Part of a small language model's weights.
Size: MLP 256 GELU, vocabulary 5313.
Architecture: LayerNorm before each block, untied embeddings, attention and MLP in parallel.
Each number is 50 + 15 x the weight over its row's rms, rounded and kept within 0 to 99. Layers, rows and columns count from 0. The size before them is the row's rms in percent of the matrix's.

# layer 5 attention value, 96x96, rms 0.0884, rows 84-95, columns 0-31
111:43 61 32 48 49 64 75 34 82 21 50 38 46 61 39 43 42 41 41 46 87 19 64 31 71 49 52 27 48 53 71 60
103:54 79 57 61 32 35 60 54 91 37 68 50 14 67 30 56 43 61 52 35 59 51 43 51 49 33 47 71 74 57 53 36
090:35 53 33 63 63 51 37 14 57 64 67 55 58 42 66 49 47 16 53 51 28 55 50 53 43 60 11 36 57 51 54 63
102:48 40 62 91 48 83 48 58 21 70 38 46 68 51 40 54 32 50 61 51 38 66 41 51 32 52 51 52 14 55 79 39
104:67 51 16 49 62 26 48 50 39 67 65 51 50 52 39 64 29 68 41 38 79 42 40 48 60 61 54 41 68 58 53 17
100:59 31 47 58 67 35 51 49 16 63 61 40 63 41 38 46 20 46 52 50 57 19 51 35 52 85 54 47 41 46 54 54
092:58 47 38 57 57 71 69 35 21 73 48 64 57 53 33 79 66 46 43 52 48 70 25 61 64 69 38 23 49 49 40 65
112:61 46 61 78 52 40 58 51 46 41 40 72 52 56 52 76 20 61 41 41 39 35 44 51 49 55 40 25 64 65 41 63
109:56 30 56 30 34 35 52 65 34 61 77 24 39 54 42 56 48 37 74 49 63 43 47 65 25 44 49 26 38 49 36 50
097:41 60 50 48 36 19 71 51 50 43 71 54 31 53 56 31 48 47 57 57 48 52 25 34 70 56 47 46 60 66 52 74
108:28 46 47 46 59 14 62 32 28 54 50 47 68 45 62 47 40 39 60 47 20 71 45 73 31 55 47 26 50 54 45 13
097:41 31 33 58 58 53 54 35 39 59 67 73 57 48 37 58 57 57 29 50 57 48 36 53 58 63 32 49 70 34 69 45
# layer 5 attention output (transposed), 96x96, rms 0.0827, rows 84-95, columns 0-31
114:34 28 63 37 39 57 44 59 67 76 56 39 52 99 56 34 42 48 29 48 53 61 47 43 60 44 43 67 69 49 62 54
103:35 16 45 17 56 53 33 53 37 42 45 49 70 28 57 33 67 46 50 38 43 45 62 22 44 54 67 34 59 40 38 72
083:79 64 52 53 52 36 38 58 38 73 48 51 52 53 60 49 31 47 43 73 50 04 37 77 59 60 48 47 57 48 59 69
097:71 41 43 31 57 46 45 73 66 67 59 46 45 58 41 81 57 42 41 59 47 27 58 75 38 63 37 31 52 52 64 64
101:60 52 70 56 61 52 36 53 56 46 55 60 15 00 49 35 48 40 40 42 41 47 45 36 58 48 64 61 58 61 47 76
095:59 70 48 43 55 45 34 51 72 55 43 55 03 55 47 52 57 44 34 43 68 83 50 59 53 24 60 60 57 59 55 56
091:75 58 65 56 49 55 39 69 54 53 53 51 45 33 51 48 61 39 60 53 46 23 62 60 66 55 46 72 34 49 32 27
104:51 45 06 68 71 63 56 46 55 68 61 32 82 33 18 51 42 49 66 54 64 43 58 45 50 52 65 68 72 27 60 54
105:39 61 67 56 78 35 58 39 48 27 28 54 24 44 49 38 30 73 54 61 35 66 26 46 43 62 53 69 67 40 29 61
093:46 31 41 47 51 50 29 46 47 64 66 21 51 67 55 52 33 58 43 66 68 63 55 50 34 48 44 23 35 42 52 62
110:57 68 37 67 50 54 45 55 54 53 81 32 29 22 65 57 56 89 28 73 70 33 58 46 42 32 67 63 43 66 53 71
093:46 60 78 68 51 67 62 88 41 48 41 41 35 32 60 49 46 35 51 38 47 62 33 72 55 12 41 40 32 61 59 32
# layer 5 MLP up, 256x96, rms 0.111, rows 0-37, columns 0-31
126:54 62 66 60 29 74 59 42 81 58 36 55 30 56 59 65 68 88 30 43 54 36 54 30 29 53 57 46 47 90 40 35
003:94 58 71 45 57 77 54 33 63 42 30 50 37 59 56 52 62 43 61 54 56 72 34 39 40 50 73 59 48 54 37 60
135:34 47 41 05 58 50 58 41 62 60 74 50 25 64 50 65 36 41 31 50 34 50 68 45 59 50 62 69 45 72 43 46
004:67 82 59 62 53 39 33 40 63 62 54 59 64 09 60 40 45 56 59 53 53 53 29 70 42 71 50 42 76 39 41 41
003:56 58 59 26 48 35 64 30 55 52 39 44 37 50 26 77 52 66 30 50 52 62 24 37 54 42 53 61 31 57 47 32
125:41 66 67 55 37 69 41 50 46 22 24 34 51 83 45 48 50 40 38 64 46 62 58 22 62 51 48 30 66 59 54 39
112:45 59 72 84 35 66 43 43 34 64 46 41 25 84 51 81 46 48 38 77 43 64 41 34 51 61 84 34 69 63 39 37
126:48 23 54 54 36 60 74 32 47 43 68 54 26 52 50 60 59 81 17 63 45 43 93 34 43 61 73 57 34 36 77 36
011:60 70 63 69 65 58 61 66 68 65 68 69 67 65 66 60 60 63 68 69 66 64 60 66 68 62 61 58 72 55 62 60
121:26 49 28 36 70 60 22 53 29 52 48 65 51 68 63 51 52 39 35 49 49 33 48 44 66 44 55 39 30 57 24 60
138:99 52 43 40 38 56 74 52 70 34 46 61 35 52 47 71 76 90 55 43 34 27 73 51 59 32 64 52 52 36 85 66
140:53 58 50 44 18 59 55 43 58 36 44 55 46 50 58 74 44 61 51 56 20 52 68 40 83 51 77 63 51 54 68 38
126:35 27 26 37 58 42 70 75 40 56 67 52 36 51 50 29 40 55 25 45 34 38 49 48 61 55 76 73 45 61 52 62
115:75 44 31 49 48 58 49 76 51 44 65 51 62 47 58 62 46 30 45 46 21 35 66 21 60 31 63 74 37 59 68 32
005:44 56 51 32 35 38 34 33 36 44 36 37 45 03 40 49 38 47 41 35 46 42 19 50 31 41 29 41 43 31 34 33
127:25 41 51 40 86 63 55 32 53 26 56 33 53 71 43 58 55 80 40 39 66 58 62 55 52 55 31 56 07 66 51 52
129:56 37 71 41 63 41 57 57 31 56 83 45 40 37 29 60 88 58 72 46 45 25 50 68 78 15 81 71 54 45 65 46
120:13 41 54 55 23 49 42 70 58 64 54 56 48 63 81 44 34 44 36 29 47 28 50 45 51 67 50 42 39 55 59 46
128:55 18 22 64 59 60 63 88 69 49 69 69 53 54 63 76 61 55 47 39 50 30 44 49 79 29 46 74 56 60 58 40
118:48 44 23 46 54 30 44 64 57 52 52 53 64 56 28 63 61 40 23 51 47 26 57 60 60 73 87 69 36 52 48 43
004:64 38 55 28 46 56 31 36 48 30 27 33 39 32 40 40 50 35 56 45 49 62 29 39 28 47 43 45 40 31 38 52
003:54 78 63 40 72 45 27 63 49 73 60 59 46 19 59 37 66 41 75 57 65 60 59 64 47 68 53 54 60 25 51 51
132:38 33 51 51 57 47 69 57 48 66 41 55 11 40 61 99 55 51 55 53 29 21 31 47 88 54 55 68 60 62 39 66
108:41 24 41 53 52 52 36 65 34 63 43 51 49 39 47 42 43 65 66 61 56 39 43 28 38 17 54 52 55 32 52 76
101:42 45 44 66 30 75 60 49 33 25 61 36 58 42 45 65 45 24 49 80 45 46 42 42 67 37 30 26 55 61 53 74
124:48 57 25 40 62 51 39 83 36 36 61 63 46 59 76 40 30 54 54 49 43 46 66 52 50 24 55 70 21 28 26 44
130:41 40 62 43 50 40 51 43 36 75 74 65 47 57 33 52 73 41 64 28 49 27 37 50 99 21 80 63 54 53 42 44
003:57 54 60 64 42 63 59 49 79 50 47 58 52 84 56 67 66 49 66 70 37 87 54 32 68 35 82 68 45 49 46 72
121:58 37 32 68 59 49 69 61 72 76 59 26 25 69 41 41 43 55 61 54 37 39 40 39 50 33 44 50 62 49 43 66
134:33 61 35 31 46 43 61 28 53 46 62 68 39 60 47 43 63 51 59 30 35 57 37 75 51 38 42 56 44 70 44 72
007:38 25 34 34 39 52 37 33 35 27 38 47 34 53 34 41 51 33 38 34 32 36 44 26 43 33 48 48 30 49 33 48
125:55 36 57 47 52 67 77 66 80 49 85 44 49 43 56 39 48 38 39 61 59 26 56 66 21 49 53 68 49 39 41 61
154:58 27 50 63 35 35 65 57 48 62 47 46 38 44 51 73 61 71 45 33 59 40 44 42 71 46 43 67 61 49 23 73
118:68 31 61 61 48 63 30 51 53 34 44 42 54 44 62 73 61 39 49 54 37 50 31 57 61 19 53 52 52 42 74 79
120:44 27 42 56 22 48 47 71 53 27 60 63 51 32 61 39 16 25 47 72 48 45 28 34 41 51 48 54 48 62 67 63
123:65 66 42 34 24 70 33 42 36 25 55 54 46 62 24 57 42 78 37 44 52 44 70 35 85 27 91 58 53 53 48 57
005:80 72 74 60 84 61 42 58 60 64 52 56 48 43 59 56 49 54 75 56 72 70 52 72 40 82 63 65 58 57 54 51
006:49 33 41 38 34 51 44 24 51 27 35 39 42 47 38 44 44 39 41 29 40 51 27 31 36 21 40 43 41 45 33 41
# layer 5 MLP down (transposed), 256x96, rms 0.0917, rows 0-37, columns 0-31
119:78 46 48 42 30 45 59 81 32 64 80 42 55 42 49 74 46 37 66 75 40 71 52 58 54 25 22 46 45 37 71 37
003:54 29 44 44 58 45 58 45 72 67 79 66 62 62 67 70 66 30 45 45 69 54 59 27 70 44 29 53 72 49 80 73
128:41 67 66 59 69 42 62 55 70 59 55 43 47 53 59 44 87 32 39 76 63 19 58 63 41 30 64 58 52 78 39 38
002:50 35 50 59 38 46 62 56 70 69 74 39 42 61 71 62 22 47 20 65 52 55 28 49 59 58 58 67 35 67 56 81
003:35 38 60 43 34 79 53 60 45 41 45 77 69 67 46 28 33 52 88 55 45 38 02 37 43 20 33 26 45 42 66 88
131:40 49 47 42 33 28 64 30 51 43 51 34 62 33 64 38 72 70 77 49 21 53 53 57 55 69 61 49 57 48 45 32
124:46 55 34 40 65 54 56 44 50 67 29 49 22 41 60 48 86 60 45 45 61 68 23 48 74 45 57 37 51 22 43 38
114:43 35 55 47 62 37 55 47 44 61 53 74 57 53 41 52 63 36 44 48 58 36 30 44 49 58 65 63 56 46 36 68
003:48 48 53 45 47 43 62 54 41 55 66 07 35 47 37 45 10 43 37 51 34 34 41 65 26 50 51 69 22 55 60 45
119:24 48 56 42 55 62 69 55 58 72 50 57 43 88 66 39 52 52 58 55 64 53 38 63 27 59 33 61 60 43 09 38
140:28 44 58 71 32 59 72 59 64 48 77 68 46 44 71 65 40 21 55 64 99 55 35 45 39 45 43 66 32 48 26 53
142:42 63 31 39 56 48 36 48 36 36 69 34 48 21 55 59 60 62 52 55 55 52 52 48 40 53 62 46 29 56 47 55
126:31 45 47 63 70 56 28 59 48 48 31 64 76 52 39 75 93 48 62 50 63 49 64 60 48 53 32 34 59 57 40 35
110:48 40 45 59 55 40 61 50 55 66 43 26 46 91 45 62 43 63 51 67 55 78 30 57 40 66 23 20 32 55 14 41
003:27 42 58 39 26 52 38 55 48 59 31 52 42 78 34 15 19 43 53 41 37 35 22 22 51 27 40 51 42 49 54 63
125:25 51 47 70 57 48 76 33 58 42 53 68 58 66 40 46 54 54 67 39 55 75 29 40 62 51 37 52 29 53 41 62
134:57 54 32 65 45 53 56 56 91 54 50 48 54 76 46 29 18 43 41 44 50 59 50 53 21 17 14 34 56 46 44 69
123:34 62 48 43 31 76 37 34 61 40 58 48 44 95 49 57 69 58 64 62 33 64 39 39 50 54 45 68 69 38 60 43
136:44 53 85 82 46 40 52 27 39 58 35 48 26 56 39 32 63 67 51 47 65 57 50 58 40 42 49 34 26 49 49 88
116:57 53 44 71 45 57 79 31 51 58 58 33 45 82 63 46 38 52 35 66 56 56 23 34 57 59 33 33 54 51 50 52
003:52 30 56 37 56 46 63 30 68 52 62 50 56 51 55 51 47 21 33 22 81 50 56 22 59 46 32 51 70 60 68 59
003:45 43 53 44 44 43 73 32 70 41 66 28 55 93 56 52 22 41 40 35 65 40 78 86 44 59 38 50 53 69 59 22
139:50 43 44 58 31 76 77 52 49 20 78 59 58 00 40 38 58 56 66 69 56 71 45 39 40 33 56 52 49 39 31 57
096:66 67 19 52 43 42 75 33 57 39 55 46 45 83 50 65 39 65 41 55 72 56 40 39 59 50 50 57 43 53 36 48
108:11 57 91 61 68 49 42 30 55 40 40 76 50 54 48 17 52 77 63 33 64 36 46 68 46 46 64 52 74 56 74 32
112:39 42 61 46 70 46 66 44 49 53 54 73 54 62 47 49 58 69 75 61 22 45 51 69 50 74 49 40 39 47 45 32
128:67 44 40 44 41 49 56 39 51 66 48 37 50 96 61 16 36 42 43 55 55 28 48 48 31 52 32 51 49 49 65 58
003:46 25 33 31 69 44 52 31 45 33 55 52 38 38 40 46 47 28 47 20 73 41 13 18 44 42 18 25 62 60 54 53
128:50 51 42 35 69 58 41 47 59 55 32 38 84 14 63 44 62 43 36 62 61 52 73 43 47 56 44 52 42 40 74 44
142:59 27 74 58 58 32 17 28 55 58 22 23 53 53 59 45 65 49 55 37 72 04 52 62 70 53 55 63 54 27 40 30
003:56 27 29 37 53 40 47 30 63 46 49 52 56 35 51 80 77 45 60 48 72 49 85 46 56 81 30 37 86 47 57 13
122:38 58 57 53 51 41 17 44 33 48 23 33 52 99 48 52 56 51 28 43 53 67 55 47 53 44 47 37 62 46 54 36
168:56 34 36 37 63 79 60 67 80 23 58 63 50 13 49 26 56 47 59 37 47 60 47 69 38 21 56 53 53 45 37 67
133:31 48 37 54 53 65 69 33 59 48 73 45 47 67 37 37 25 36 45 44 51 60 51 68 59 77 26 46 48 50 34 37
122:42 73 53 46 65 38 44 53 52 61 36 44 50 00 58 63 55 50 49 53 39 71 68 57 35 53 69 24 73 45 52 33
112:63 43 55 53 81 49 59 34 51 43 66 29 80 86 68 49 61 54 67 62 42 42 28 24 60 62 62 50 31 41 62 39
002:42 33 44 45 34 29 56 33 63 46 42 41 69 83 55 38 32 26 52 30 54 55 73 61 82 42 41 57 64 39 71 42
003:55 33 56 47 58 50 53 43 56 75 54 66 43 43 56 75 61 43 44 66 40 56 56 15 60 55 51 57 62 47 69 64